{"n_head": 4, "n_kv_head": 4, "vocab_size": 1024, "bias": "none", "tie_embeddings": false, "parallel_block": false, "init_std_up": 0.0794, "init_std_down": 0.0126, "lr": 0.00742, "beta1": 0.95, "beta2": 0.99, "grad_clip": 0.5, "schedule": "wsd", "decay_shape": "linear", "steps": 2649}
Each number is 50 + 15 x the weight over its row's rms, rounded and kept within 0 to 99. Layers, rows and columns count from 0. The size before them is the row's rms in percent of the matrix's.

# layer 3 attention key, 256x128, rms 0.186, rows 158-185, columns 0-127
113:56 24 45 54 10 62 69 19 54 61 40 81 52 43 53 60 54 41 00 41 52 47 50 29 57 44 82 43 39 66 39 43 43 60 49 42 39 37 36 43 54 40 46 58 54 54 57 50 22 44 49 45 46 35 50 57 66 56 37 63 71 42 52 69 53 28 36 45 46 39 96 48 58 46 45 63 27 59 46 41 44 41 70 50 57 53 71 21 61 72 27 49 44 45 51 45 60 19 84 33 68 57 30 76 44 48 31 74 53 60 36 44 59 39 56 56 48 85 38 28 49 63 45 62 41 58 47 55
086:25 55 60 45 62 80 37 17 56 58 62 43 58 45 55 30 62 58 33 35 35 46 48 40 45 56 28 57 50 43 70 66 58 41 70 43 46 44 44 51 42 46 52 40 65 21 42 47 58 49 33 75 71 64 44 55 25 51 48 47 47 75 43 44 38 27 57 61 62 41 34 73 36 47 49 54 67 33 56 45 77 18 35 52 38 49 49 54 74 36 53 62 40 45 43 50 51 86 26 39 29 31 61 43 46 54 75 64 82 34 63 65 51 43 24 64 33 06 61 29 64 30 40 49 65 27 39 78
090:48 79 52 36 38 61 47 66 45 80 56 46 82 51 56 38 58 47 26 47 60 35 53 44 56 42 49 47 60 31 54 80 61 53 70 49 58 36 53 47 47 78 51 52 44 44 54 57 54 63 09 62 60 51 60 60 53 43 70 64 43 58 53 30 57 71 65 51 82 36 76 73 66 43 34 28 62 38 28 31 45 35 42 23 43 70 61 47 49 36 41 42 48 69 60 25 52 54 70 47 88 35 37 77 30 37 77 52 62 51 52 21 32 20 48 50 37 30 59 43 40 58 37 27 43 29 41 67
088:35 68 28 93 37 53 46 44 28 55 55 48 68 44 76 50 37 76 41 56 62 44 58 66 71 66 48 43 23 37 40 62 68 38 49 56 51 72 37 62 59 65 23 46 40 33 50 31 71 41 26 34 45 56 41 30 45 49 35 28 56 31 38 44 41 68 54 46 47 44 44 38 62 11 33 72 84 33 34 53 46 44 51 54 35 38 17 43 73 63 61 55 57 72 25 47 33 51 59 47 39 52 52 58 46 51 58 56 49 55 54 11 54 68 36 59 51 29 45 44 68 41 35 34 25 50 16 52
091:52 48 46 05 26 48 64 60 66 37 39 43 46 19 45 40 48 33 45 37 50 61 62 56 37 28 52 47 65 65 41 67 55 47 60 38 32 51 73 52 32 60 59 56 66 42 42 48 27 44 60 80 31 29 80 69 47 70 55 58 41 46 58 42 65 55 50 26 51 18 66 53 56 80 42 20 34 68 53 36 33 49 35 27 62 52 63 40 22 51 61 45 51 38 69 65 83 50 49 55 76 44 55 50 63 45 51 32 63 23 59 40 36 20 90 49 51 50 26 65 45 34 65 56 46 39 59 51
091:62 46 42 09 66 38 55 39 54 39 42 49 63 68 55 38 99 74 49 48 50 38 49 50 56 35 48 41 42 69 59 47 71 45 33 48 51 50 57 36 49 38 58 58 54 66 81 40 52 28 49 20 46 39 44 57 56 41 63 52 70 46 52 51 54 89 52 34 66 33 26 44 36 43 50 80 71 38 11 57 57 59 62 36 37 31 12 69 79 74 62 33 46 52 37 46 62 45 57 45 41 65 49 29 42 52 63 65 59 40 47 32 66 50 27 61 34 24 49 56 54 42 45 50 26 46 74 64
096:27 53 55 52 74 25 24 34 25 42 40 76 78 75 52 35 66 88 54 32 49 55 46 52 43 48 38 53 58 49 51 54 34 43 38 43 41 36 62 57 31 29 30 32 45 61 41 55 66 23 82 26 38 43 31 39 58 50 42 48 52 45 33 64 32 61 49 43 54 66 46 30 50 31 50 64 62 47 32 52 66 62 56 65 57 41 27 63 99 75 39 49 31 30 36 55 38 48 32 26 61 64 73 47 29 59 71 38 42 59 47 35 41 75 52 58 33 38 52 54 63 40 36 39 27 38 56 45
096:69 55 26 51 38 61 60 27 79 41 49 58 47 59 57 74 60 53 55 44 51 36 34 60 39 60 44 31 66 38 64 59 66 67 30 53 49 44 53 34 83 52 75 77 59 32 71 63 42 69 52 63 22 56 30 38 36 71 44 34 60 37 80 37 27 41 50 46 23 62 46 26 26 45 32 55 47 41 50 62 44 49 65 53 15 35 63 53 42 26 21 44 50 60 58 53 49 39 00 43 61 50 50 51 67 62 44 64 64 36 62 82 34 57 58 48 71 41 59 46 52 53 52 47 27 27 53 44
106:66 63 36 36 20 57 60 47 52 21 43 59 34 44 43 53 55 29 56 50 40 33 51 47 35 40 59 60 69 59 41 56 36 69 51 55 62 52 45 70 72 36 41 76 27 24 60 18 16 15 46 77 43 42 29 51 36 50 84 60 64 34 44 49 49 32 35 54 49 39 85 47 53 67 20 40 40 44 42 36 25 43 67 42 43 41 53 72 41 51 57 65 57 57 66 74 78 72 47 55 52 37 52 61 64 28 46 62 70 48 63 66 71 36 42 47 63 71 48 19 43 58 48 51 54 50 76 52
093:34 52 44 36 90 39 35 27 25 45 64 69 60 57 51 72 24 59 63 38 53 89 51 40 54 43 43 26 56 66 39 28 51 39 41 59 46 31 32 76 27 28 56 41 56 36 27 66 62 29 82 46 50 54 41 34 58 54 61 63 47 55 40 56 48 60 28 44 45 51 44 35 65 51 57 60 29 39 47 33 76 59 49 51 43 28 40 46 96 69 41 63 51 34 40 65 30 62 51 48 58 56 56 30 28 57 43 47 80 63 38 59 55 61 81 48 38 53 85 70 64 38 39 55 46 55 56 43
091:41 41 48 61 33 63 51 42 56 85 45 57 67 37 40 74 21 37 41 47 50 48 64 48 61 28 67 17 68 47 42 60 60 54 65 27 23 20 28 27 45 61 48 43 76 70 60 64 84 48 63 44 54 29 64 91 38 34 64 51 80 46 62 58 49 53 36 13 49 71 55 36 62 51 65 66 40 58 40 56 63 44 46 53 50 64 45 26 42 72 41 35 47 57 34 39 48 39 47 67 47 52 38 50 63 73 29 62 52 21 46 22 35 57 64 57 66 42 49 65 59 38 45 47 49 49 20 52
067:44 60 58 42 50 53 35 39 21 45 41 71 71 43 32 73 24 65 67 45 48 65 61 53 57 51 49 31 42 37 26 42 37 25 32 38 25 35 46 63 35 66 38 23 58 23 44 68 53 27 69 59 39 55 49 72 42 51 72 72 72 24 39 54 50 52 46 50 65 59 81 27 66 26 66 60 44 31 51 53 49 43 52 54 43 41 34 36 77 72 78 51 57 22 46 51 60 51 55 65 59 52 65 45 47 46 56 60 51 74 57 66 43 60 63 44 45 70 65 47 66 29 22 14 24 78 42 42
085:59 42 46 49 67 58 34 55 54 49 50 46 67 35 55 32 19 54 54 41 57 37 59 39 45 65 63 47 22 52 61 59 49 65 67 43 39 63 38 53 71 53 32 74 69 65 61 38 68 75 56 66 70 26 62 49 46 68 42 46 61 14 49 49 79 48 39 40 42 39 17 52 48 72 72 48 29 61 81 65 40 19 36 58 34 47 48 10 40 30 53 58 58 47 64 12 41 44 66 72 55 37 21 43 60 58 39 43 44 36 21 55 66 42 55 60 65 61 51 69 57 44 49 73 73 54 29 57
065:26 58 67 28 44 36 44 42 38 28 53 70 41 48 43 45 37 71 36 39 62 61 58 28 77 45 46 50 10 17 44 38 68 15 43 47 36 28 25 52 20 41 30 33 70 30 49 48 45 36 65 48 48 61 56 40 38 51 28 74 66 38 25 35 51 31 52 66 52 45 64 50 47 34 39 49 40 23 85 54 53 59 62 32 33 47 62 46 62 55 56 58 57 34 51 54 51 19 41 55 44 33 55 56 28 55 35 52 51 59 42 64 62 62 57 52 64 67 72 26 67 14 51 47 80 49 58 53
071:33 53 52 64 58 53 41 59 43 52 55 18 38 50 74 49 40 35 48 57 49 53 47 58 50 38 50 55 61 50 47 60 39 55 52 69 30 91 53 41 41 48 57 60 36 55 34 63 54 81 65 45 74 47 48 63 75 46 48 36 34 76 53 44 68 65 37 41 50 45 39 35 60 51 59 44 67 61 22 42 53 66 36 69 60 67 35 68 08 47 31 16 50 58 44 48 47 70 45 22 77 43 46 54 38 30 49 37 36 49 56 05 43 46 44 53 43 11 61 46 43 82 65 66 24 66 30 27
101:55 43 36 69 88 57 47 73 49 43 63 21 44 51 80 49 66 29 51 65 50 59 57 37 41 28 68 36 51 39 67 64 38 69 59 58 34 59 51 26 56 64 52 56 75 52 67 64 56 67 42 43 41 58 67 64 89 32 37 25 71 75 79 28 64 39 36 56 61 58 37 64 36 56 59 49 75 55 65 56 45 45 52 47 60 48 44 64 40 54 33 54 54 44 46 54 56 59 79 28 47 52 18 38 45 33 42 34 61 46 56 20 66 46 63 22 38 27 43 60 73 64 70 80 32 60 51 39
102:38 58 48 54 63 56 38 30 43 56 45 43 63 31 53 50 45 70 31 28 64 32 49 33 48 38 23 28 56 50 19 49 61 43 27 56 55 52 32 86 25 46 56 41 43 31 33 31 58 51 19 51 54 94 20 70 34 81 47 58 60 74 64 43 54 59 51 38 70 47 70 65 59 56 34 42 34 60 68 40 51 52 55 64 49 45 54 50 62 53 39 29 44 42 53 43 50 58 80 30 58 39 40 55 06 28 45 39 48 45 64 09 48 66 45 50 58 47 51 16 48 53 51 43 40 70 50 42
099:39 65 61 24 88 59 34 45 47 70 36 30 46 49 51 37 71 69 70 23 44 56 44 29 51 42 30 46 79 51 54 69 56 33 47 35 53 58 66 70 34 79 59 40 49 04 52 22 73 60 32 40 60 64 39 75 58 55 66 52 42 72 67 57 40 77 51 50 47 33 40 52 52 44 49 35 50 47 55 60 39 24 42 62 47 63 22 78 52 51 70 27 46 37 56 66 57 70 43 54 54 18 42 53 39 46 72 55 46 55 60 41 27 44 34 57 46 22 42 41 54 55 56 30 32 53 41 77
075:52 39 66 53 91 65 35 51 61 84 42 38 37 42 44 67 65 74 41 42 46 53 67 35 50 39 50 48 24 50 47 44 43 39 46 43 34 48 29 53 34 55 48 39 42 37 34 34 75 60 46 35 57 47 57 43 60 40 15 43 60 35 53 40 27 64 55 51 48 39 29 47 41 64 52 76 35 47 85 60 65 44 52 50 51 62 25 65 96 31 33 52 55 68 60 51 49 23 82 34 58 67 51 70 48 35 54 37 45 53 26 60 78 22 61 45 25 62 62 44 65 26 64 43 22 55 44 58
121:69 32 62 46 41 51 56 53 53 27 59 30 70 64 58 50 53 07 56 92 34 43 53 49 48 59 63 40 32 59 38 53 69 40 45 55 55 54 33 51 71 54 42 36 50 26 64 62 57 31 16 30 34 67 37 70 59 44 58 57 39 71 45 20 62 53 61 48 54 71 59 48 69 48 85 80 70 69 34 32 50 66 55 37 58 30 72 35 33 45 56 41 37 44 47 47 50 22 53 45 30 55 74 42 42 21 28 41 74 56 43 28 73 61 63 77 48 30 43 52 52 62 48 60 56 52 68 49
081:75 44 86 36 47 39 57 63 36 17 31 73 46 51 45 77 32 65 70 59 45 40 71 39 58 61 51 58 26 48 66 42 52 40 41 44 44 48 63 52 38 34 38 43 79 54 60 57 51 56 40 73 15 41 76 30 29 59 44 70 47 25 48 29 47 61 43 51 41 46 39 38 46 48 68 42 25 41 70 72 30 39 51 43 63 56 65 21 59 39 61 63 61 56 36 58 59 33 31 58 70 44 44 36 53 59 31 68 54 53 25 75 41 61 74 63 70 68 68 77 75 49 45 55 52 77 49 69
070:60 63 59 51 46 43 65 46 45 24 52 51 51 53 70 62 31 36 47 43 74 73 58 39 29 75 50 47 51 44 61 67 50 68 53 75 54 63 67 47 59 46 53 79 50 58 48 51 12 47 41 70 60 54 48 66 36 76 71 54 62 50 59 35 88 29 30 35 61 47 61 45 75 70 61 29 53 51 48 49 33 38 85 65 65 42 60 39 21 62 54 44 60 29 39 44 62 71 10 80 60 26 20 36 43 40 58 62 60 55 73 34 47 64 48 51 62 21 59 47 45 59 62 60 71 49 32 49
089:69 26 53 30 63 72 69 17 86 67 23 52 46 29 40 65 70 41 36 38 40 29 36 29 59 48 53 49 50 36 68 53 74 38 46 72 42 58 29 36 57 63 41 52 47 20 41 33 72 29 39 32 64 59 32 48 76 41 59 60 67 40 30 53 50 55 41 32 45 29 65 40 53 56 49 64 54 41 57 27 70 52 46 46 25 37 46 39 68 44 67 51 57 54 80 40 55 43 56 54 40 46 19 70 29 32 39 60 51 65 68 49 76 49 32 62 33 45 54 24 63 39 66 72 28 45 37 63
115:44 84 11 66 64 44 57 94 60 48 65 47 54 74 57 54 50 27 84 73 38 28 35 51 60 45 50 57 57 45 50 48 36 36 42 44 45 44 67 57 62 49 39 53 62 69 75 37 54 43 63 44 14 49 58 48 34 51 42 38 40 42 54 63 32 68 40 45 42 75 33 66 39 51 41 60 55 61 44 58 34 74 41 37 60 50 63 65 55 25 68 56 66 48 33 34 29 57 61 40 64 54 52 12 59 91 50 49 45 48 07 55 46 51 67 54 43 60 59 56 40 59 30 36 50 64 61 25
107:69 39 76 54 49 23 86 52 43 62 61 25 53 43 41 73 38 62 47 41 54 41 54 30 44 33 53 74 15 41 38 47 43 66 39 50 48 68 47 38 54 54 57 45 29 63 48 49 40 48 45 39 71 68 68 22 58 41 26 54 40 43 26 36 65 64 52 67 50 51 69 53 73 69 34 55 42 63 39 40 51 61 49 64 78 41 77 43 53 48 33 60 39 65 43 54 45 44 81 27 62 63 49 48 56 54 19 37 46 35 10 53 66 21 89 39 42 82 44 39 36 49 63 54 50 40 30 59
109:58 47 31 66 50 70 48 49 81 59 32 55 56 57 54 46 75 33 61 34 55 21 22 30 51 51 49 59 64 42 69 47 78 27 36 65 60 51 72 31 68 48 57 62 31 41 48 51 52 41 64 42 33 70 33 58 47 54 41 31 68 21 56 77 37 41 36 62 33 46 43 45 32 29 49 41 86 32 23 12 34 47 37 59 29 54 37 45 50 38 65 71 72 34 60 52 55 74 31 44 62 62 61 63 76 49 68 58 43 54 57 76 51 51 23 42 38 50 56 57 45 45 57 41 34 19 31 48
086:45 36 66 26 59 60 65 13 61 58 61 32 49 40 48 53 78 57 24 60 47 45 35 62 55 64 49 51 71 21 54 42 83 59 62 34 59 31 40 41 70 64 46 52 37 38 62 36 63 54 49 51 52 56 46 79 57 42 69 53 69 63 47 44 64 45 78 65 59 55 56 44 58 41 43 69 70 48 29 39 66 56 56 24 28 58 46 53 42 29 41 43 28 48 63 77 47 59 25 33 18 68 43 52 43 24 69 62 90 65 71 44 63 61 12 37 42 41 39 43 69 50 55 60 64 35 55 71
092:48 78 46 17 66 76 52 46 64 45 27 49 45 54 55 67 39 45 36 35 48 39 40 24 32 56 39 44 69 36 70 56 31 76 49 60 25 59 59 59 72 59 66 67 53 22 68 33 38 68 50 37 73 55 31 92 44 51 62 60 92 31 45 59 55 49 25 46 61 47 51 52 54 73 47 63 50 23 52 39 43 18 68 57 39 38 62 34 58 26 62 43 44 48 62 44 64 53 63 54 46 55 15 49 30 46 72 63 55 59 33 57 51 32 38 30 35 36 51 39 59 55 61 70 26 40 37 48
# layer 3 attention query, 256x128, rms 0.199, rows 159-185, columns 0-127
073:18 52 30 36 60 76 86 58 52 53 34 50 50 52 54 57 71 57 42 61 73 69 30 50 60 69 30 68 54 60 27 43 34 24 64 51 45 63 42 45 49 67 52 56 59 64 39 49 42 35 49 68 38 53 73 62 54 38 42 43 64 49 58 44 45 53 46 66 62 87 35 77 43 72 61 21 79 37 59 70 69 52 42 40 51 60 55 49 59 40 55 66 25 47 54 53 48 61 45 41 07 58 63 44 31 66 64 76 20 44 37 54 41 38 11 44 57 34 53 44 32 61 30 42 42 65 58 76
077:46 37 30 52 60 54 44 60 45 23 68 78 64 71 39 68 42 58 32 18 54 46 46 65 60 78 40 78 27 46 52 54 53 65 85 50 67 52 28 64 46 38 86 66 70 55 44 47 49 40 36 49 36 71 42 39 46 35 58 30 31 61 30 48 47 48 51 15 53 48 58 58 44 41 45 50 30 44 43 43 44 53 37 43 65 36 35 65 40 12 50 60 64 65 57 55 39 33 48 40 78 37 65 49 49 72 70 39 40 46 60 46 41 59 65 56 38 57 93 33 52 60 58 66 54 61 92 64
077:47 34 77 28 52 32 48 49 50 47 44 42 63 57 63 41 26 19 61 69 88 48 13 68 19 33 63 38 61 55 79 61 44 78 39 77 51 36 66 47 71 20 32 66 60 48 64 30 50 42 56 56 67 54 63 55 57 46 55 62 55 44 41 54 42 65 53 57 57 47 30 32 75 61 40 43 52 54 37 21 65 54 55 45 53 56 53 39 25 53 47 39 60 30 48 28 46 47 36 52 73 40 49 93 51 37 46 52 78 25 58 36 52 46 76 45 52 39 15 68 36 55 40 35 45 51 51 44
087:36 37 55 56 57 64 32 63 33 38 52 58 34 46 60 73 71 42 55 27 39 51 46 34 54 68 32 69 46 78 45 26 46 44 48 33 62 82 28 24 66 41 77 43 64 57 39 59 52 42 28 27 58 21 32 54 31 53 79 42 52 78 71 55 49 65 66 23 44 45 70 58 48 76 27 71 51 52 73 52 61 66 28 90 42 36 32 57 30 39 43 62 56 71 54 58 51 54 41 64 71 30 61 56 57 63 36 54 56 62 58 54 34 59 45 77 51 44 43 44 37 68 27 58 50 47 77 41
083:65 37 63 43 59 41 53 52 32 59 34 46 74 59 26 57 25 54 40 76 74 60 33 71 53 36 69 71 49 21 46 81 60 79 77 67 39 31 37 62 42 50 44 47 61 24 80 25 57 31 66 33 45 47 69 48 53 52 58 52 17 49 45 33 45 58 49 76 41 66 32 42 56 47 57 57 63 49 41 47 54 67 35 23 64 40 63 25 36 43 48 45 62 27 67 17 26 42 39 44 57 39 34 59 27 60 53 61 64 35 52 50 42 35 79 48 45 27 49 66 52 32 53 38 64 75 53 42
105:40 39 41 49 49 38 51 37 33 34 77 47 48 59 41 52 44 65 53 65 80 67 52 66 22 36 46 26 43 21 44 52 50 45 56 67 37 49 55 61 50 64 20 29 54 55 53 66 66 23 75 38 29 39 67 39 70 53 33 38 40 27 49 44 34 28 69 65 54 41 13 28 63 48 56 50 49 07 50 21 64 41 70 35 34 43 50 55 48 73 55 50 37 41 53 43 48 42 40 40 43 54 39 60 40 46 53 74 64 32 50 44 58 18 69 35 65 55 94 55 57 48 78 26 57 49 48 44
105:31 31 59 58 50 76 48 41 38 61 30 51 84 48 45 69 59 59 44 39 39 39 18 32 42 65 71 44 36 57 29 18 62 63 67 52 41 69 54 24 54 40 63 53 38 53 44 59 70 47 60 15 55 34 33 63 20 41 69 28 67 52 64 57 33 42 42 63 50 65 33 44 64 79 57 41 39 70 63 56 58 64 20 37 60 46 31 39 58 41 63 55 62 61 52 43 35 35 72 56 46 36 56 37 83 78 61 45 36 32 58 72 23 59 55 51 45 31 20 52 51 44 33 44 63 38 66 35
097:60 31 51 45 69 64 26 60 54 46 41 39 83 72 46 42 57 56 33 60 41 70 56 43 70 29 59 78 53 13 23 41 63 66 47 48 42 83 53 53 44 51 58 50 42 28 29 41 41 49 34 39 62 48 65 88 44 67 61 37 23 44 41 49 52 67 43 57 50 59 77 80 45 41 13 56 36 43 58 44 41 51 59 49 47 42 46 06 38 51 73 77 47 71 57 84 41 70 54 59 57 60 41 36 57 34 34 55 61 41 48 58 37 60 62 55 56 43 69 53 63 56 73 44 24 63 54 44
101:30 39 55 59 45 48 66 40 48 56 57 42 42 53 48 31 61 57 45 36 63 24 24 47 38 83 54 17 61 74 41 43 42 46 63 18 24 37 47 64 33 36 43 47 51 88 47 45 74 61 55 47 48 36 43 49 54 51 20 35 61 33 69 52 53 60 37 50 58 50 28 27 52 67 65 58 22 60 64 62 61 30 65 46 72 36 38 60 58 59 38 49 58 83 39 67 59 51 84 38 34 55 66 51 67 54 63 17 12 32 46 45 75 43 26 33 57 63 45 31 30 60 48 62 56 59 44 43
107:58 37 38 38 40 51 66 44 49 57 45 60 47 60 63 53 20 52 71 53 83 48 65 48 53 45 42 43 74 61 47 76 74 63 42 57 66 33 50 61 44 37 34 38 85 53 70 57 40 36 48 68 55 52 74 40 56 38 34 59 41 32 41 40 43 45 36 44 34 71 24 43 75 34 83 38 42 75 36 45 56 34 48 67 50 37 59 65 34 30 24 52 59 50 46 42 54 24 05 57 56 57 83 52 43 47 34 43 62 36 68 45 33 24 58 57 39 24 52 75 20 55 59 83 57 53 49 47
077:40 38 44 46 26 62 69 36 77 60 50 54 61 46 42 54 66 35 62 56 40 38 58 38 37 63 58 38 52 56 42 65 45 29 53 06 28 44 30 43 37 67 23 45 40 80 80 54 73 61 56 41 34 25 66 32 55 47 46 37 42 34 64 24 29 48 60 52 55 55 31 30 48 42 84 39 53 41 53 61 64 48 42 50 31 34 45 46 82 52 49 64 45 47 45 40 51 24 31 33 47 63 72 62 42 64 42 44 29 27 42 43 43 38 27 71 37 75 33 49 32 79 53 70 69 31 30 59
073:59 65 65 41 65 34 38 45 42 32 29 56 45 52 86 67 35 68 63 50 45 64 42 47 62 28 40 58 34 43 75 19 52 77 44 54 71 57 61 20 74 64 43 57 32 15 40 34 33 56 71 57 78 54 45 66 53 63 82 50 60 63 25 83 60 30 62 48 39 40 85 30 42 59 34 53 56 60 25 60 33 62 32 57 30 73 57 56 46 37 60 35 54 24 49 47 39 60 30 64 70 53 50 36 68 44 56 55 48 76 58 51 33 45 74 43 65 39 60 53 55 42 39 57 59 60 55 56
061:51 34 66 39 39 50 59 52 69 35 39 68 54 33 52 51 47 75 64 46 67 45 57 41 60 69 26 52 36 57 53 38 50 24 59 42 79 32 57 45 39 66 29 44 33 50 39 49 45 63 48 19 73 47 62 51 45 50 43 37 49 43 62 63 13 51 39 54 55 57 35 21 50 80 40 63 36 71 52 57 66 63 28 35 38 55 31 45 70 66 42 69 40 66 43 24 42 45 24 36 40 50 71 80 48 62 24 69 07 45 35 47 35 44 35 36 64 67 39 70 37 71 55 89 47 53 46 62
076:21 33 49 49 52 34 54 35 38 55 43 18 31 69 46 61 55 31 50 59 60 31 62 68 43 41 55 41 76 54 51 59 38 59 24 70 45 61 49 51 35 43 72 49 52 55 51 57 48 20 59 67 39 71 45 40 48 47 34 59 45 67 48 43 53 48 85 45 46 54 40 72 44 35 36 09 65 39 45 29 57 55 38 70 68 55 61 74 26 36 34 31 45 59 57 78 76 52 45 66 42 45 63 31 46 29 66 19 43 60 62 23 57 47 56 20 66 62 77 51 47 48 55 53 19 69 54 15
084:36 33 32 46 52 75 51 70 78 37 21 38 69 51 59 43 85 28 50 24 30 54 48 59 60 23 52 30 69 87 50 50 65 58 44 51 36 54 42 37 47 57 56 45 32 54 50 69 30 43 49 41 54 65 40 50 30 27 63 65 50 59 61 63 74 69 57 30 42 29 42 55 46 54 59 29 45 64 52 76 73 44 14 43 43 55 46 84 35 40 65 50 40 70 48 66 56 56 55 50 25 53 66 71 59 56 45 32 46 72 41 57 47 46 51 31 87 46 21 40 25 40 40 64 49 46 34 41
074:26 41 34 38 33 53 72 64 70 30 30 54 48 36 52 31 58 50 29 61 42 63 50 61 73 71 36 58 29 48 37 49 30 29 55 38 52 29 59 59 25 57 59 56 48 46 61 51 71 61 40 26 59 41 76 47 54 46 63 52 38 43 62 61 23 32 51 65 61 48 53 51 57 51 72 59 25 52 73 54 52 67 19 32 39 24 46 49 64 43 70 63 37 70 39 13 45 41 34 41 35 73 67 78 39 61 61 53 13 50 45 39 43 29 39 37 59 52 37 43 28 69 51 81 23 43 28 66
080:18 49 44 28 59 61 60 56 76 65 55 26 48 56 41 43 87 39 35 39 37 56 35 68 50 72 30 66 46 41 51 74 53 32 58 34 76 62 62 52 51 63 44 46 42 60 49 40 64 55 50 28 44 61 45 53 60 54 49 50 53 63 43 31 40 47 50 53 88 59 38 48 54 61 68 42 57 56 65 69 65 65 13 34 47 28 16 57 61 41 77 73 32 40 71 33 38 33 58 74 28 70 44 62 67 50 64 64 17 40 58 59 65 34 40 50 67 51 59 47 33 48 57 79 69 25 31 58
089:33 66 47 32 44 68 64 55 68 31 28 56 64 38 55 42 82 43 53 33 49 69 43 60 95 39 43 41 31 80 43 55 36 34 49 24 47 41 42 49 50 54 42 37 40 38 44 51 40 54 49 18 42 56 48 42 48 56 51 63 70 24 43 58 60 64 54 50 74 57 44 32 23 59 53 62 47 33 67 50 65 56 29 37 36 35 25 67 97 77 80 81 25 68 56 56 39 48 35 38 43 64 60 67 39 36 47 54 31 57 49 50 47 50 28 39 68 53 42 34 37 52 34 66 64 50 48 74
087:75 41 38 47 25 50 24 67 47 42 50 45 40 62 46 21 66 70 71 49 52 37 59 41 64 61 42 36 47 70 48 51 68 45 67 37 36 30 70 50 32 36 38 41 47 64 76 56 48 45 25 80 55 31 73 51 66 57 45 57 22 40 63 47 42 81 78 62 75 71 62 54 63 58 63 21 36 60 73 38 61 38 30 57 44 55 42 53 27 48 40 72 37 71 40 59 66 45 50 51 28 53 47 69 18 39 54 79 42 67 71 25 56 53 44 47 41 61 36 36 25 63 34 59 27 49 58 62
066:55 46 66 51 65 30 45 61 41 57 55 48 34 58 45 59 14 71 68 55 79 36 48 34 33 54 57 38 56 63 89 46 70 63 53 73 46 53 43 43 62 37 53 54 54 39 52 50 37 51 53 62 64 53 40 62 52 48 50 58 32 42 35 67 68 54 34 32 48 47 92 23 53 31 42 55 60 62 38 48 45 69 85 71 59 47 68 35 41 44 15 37 57 48 70 82 36 49 26 44 75 71 36 17 38 62 46 51 82 46 26 60 25 39 52 38 52 40 84 40 66 46 45 50 65 66 45 50
088:45 41 65 56 62 29 43 46 57 71 45 42 34 80 50 69 43 52 39 28 49 32 57 58 38 50 49 57 55 33 70 62 49 72 52 99 73 70 43 30 63 58 63 58 63 48 54 60 50 61 47 50 74 39 53 83 36 43 54 70 19 57 50 51 43 45 46 52 65 56 60 59 63 39 60 32 43 58 57 38 39 39 45 88 77 83 60 59 12 51 26 35 70 38 52 46 37 48 50 61 47 50 53 44 50 35 46 34 52 40 63 49 56 31 65 37 30 51 80 53 39 75 60 68 18 58 35 29
100:40 82 64 25 53 57 49 32 35 44 29 33 78 38 52 18 30 53 51 37 45 55 46 40 74 77 27 60 51 21 20 27 48 28 56 25 63 36 55 53 35 29 53 68 48 41 62 31 64 47 52 76 48 76 54 60 60 60 50 46 66 58 64 36 50 54 83 62 62 71 61 87 53 66 50 52 43 49 73 37 52 48 48 48 66 40 42 45 74 43 65 44 51 65 33 70 22 36 67 37 45 52 66 54 38 55 43 62 31 38 53 51 76 56 65 42 40 24 39 50 38 47 32 60 64 70 61 71
090:77 55 43 43 73 72 39 71 48 48 53 49 47 89 73 42 61 17 65 53 36 29 47 64 53 35 64 49 54 45 50 16 66 57 34 43 57 54 52 65 43 89 50 52 69 46 33 35 62 39 51 69 47 61 50 45 53 46 65 55 40 65 46 51 43 54 36 14 29 60 70 40 33 41 46 73 35 41 04 28 36 24 49 26 31 39 71 53 51 33 75 65 45 44 54 39 51 64 46 46 55 41 44 52 55 64 64 60 59 37 52 44 61 67 41 71 41 48 50 51 68 30 56 47 44 47 87 21
090:42 48 35 67 24 53 49 48 56 51 46 23 70 27 40 30 41 49 46 50 18 28 37 57 63 38 67 31 43 51 38 53 55 40 51 45 38 50 64 53 31 36 78 33 49 60 45 60 76 61 52 41 45 60 46 33 39 65 57 50 36 58 43 73 52 45 76 54 54 28 37 56 50 66 49 72 50 43 74 40 57 42 43 57 39 40 52 55 67 79 43 65 35 99 23 68 61 91 59 50 41 47 46 66 52 48 51 27 50 58 60 37 83 71 68 46 61 45 15 54 36 46 71 57 40 34 33 58
108:61 65 49 50 70 79 61 59 66 60 47 79 55 66 60 56 53 45 53 46 62 58 32 29 60 58 42 66 64 52 27 45 72 56 36 36 53 44 75 65 36 55 51 21 87 56 57 57 68 48 74 53 18 73 39 42 45 55 36 68 71 46 78 29 32 48 36 50 49 39 42 69 55 39 44 42 68 35 32 66 47 24 54 64 56 50 32 43 61 56 80 50 46 43 73 49 27 50 55 66 25 29 51 38 68 91 32 64 42 40 33 82 51 55 65 31 28 39 40 49 42 43 56 42 63 57 48 76
072:40 65 56 39 40 46 56 40 42 36 53 31 43 59 38 27 64 36 32 37 64 60 46 25 57 69 22 46 59 40 15 47 72 51 69 37 31 47 67 61 57 39 53 42 38 65 55 45 62 47 33 36 29 67 78 36 63 39 47 64 57 18 79 17 54 84 87 67 66 63 27 65 51 67 51 48 53 55 64 57 88 33 46 52 74 47 18 57 49 50 62 65 39 62 32 66 66 53 52 52 24 47 48 49 75 44 65 59 35 59 64 37 53 68 32 40 47 61 45 36 52 61 50 37 77 51 48 55
074:57 69 58 23 82 61 57 40 51 52 00 33 63 68 66 65 58 53 28 22 40 64 41 56 53 30 33 51 34 26 30 39 78 61 62 63 48 68 56 38 49 75 95 66 55 57 48 38 70 73 57 65 69 71 28 55 47 48 57 46 46 37 60 46 60 58 50 52 49 61 34 57 41 32 50 45 33 43 55 53 79 45 18 48 54 29 50 43 68 49 48 49 49 65 40 55 59 59 37 50 28 56 60 58 23 42 62 55 58 38 36 53 82 52 58 32 26 59 58 42 40 75 79 57 53 50 29 53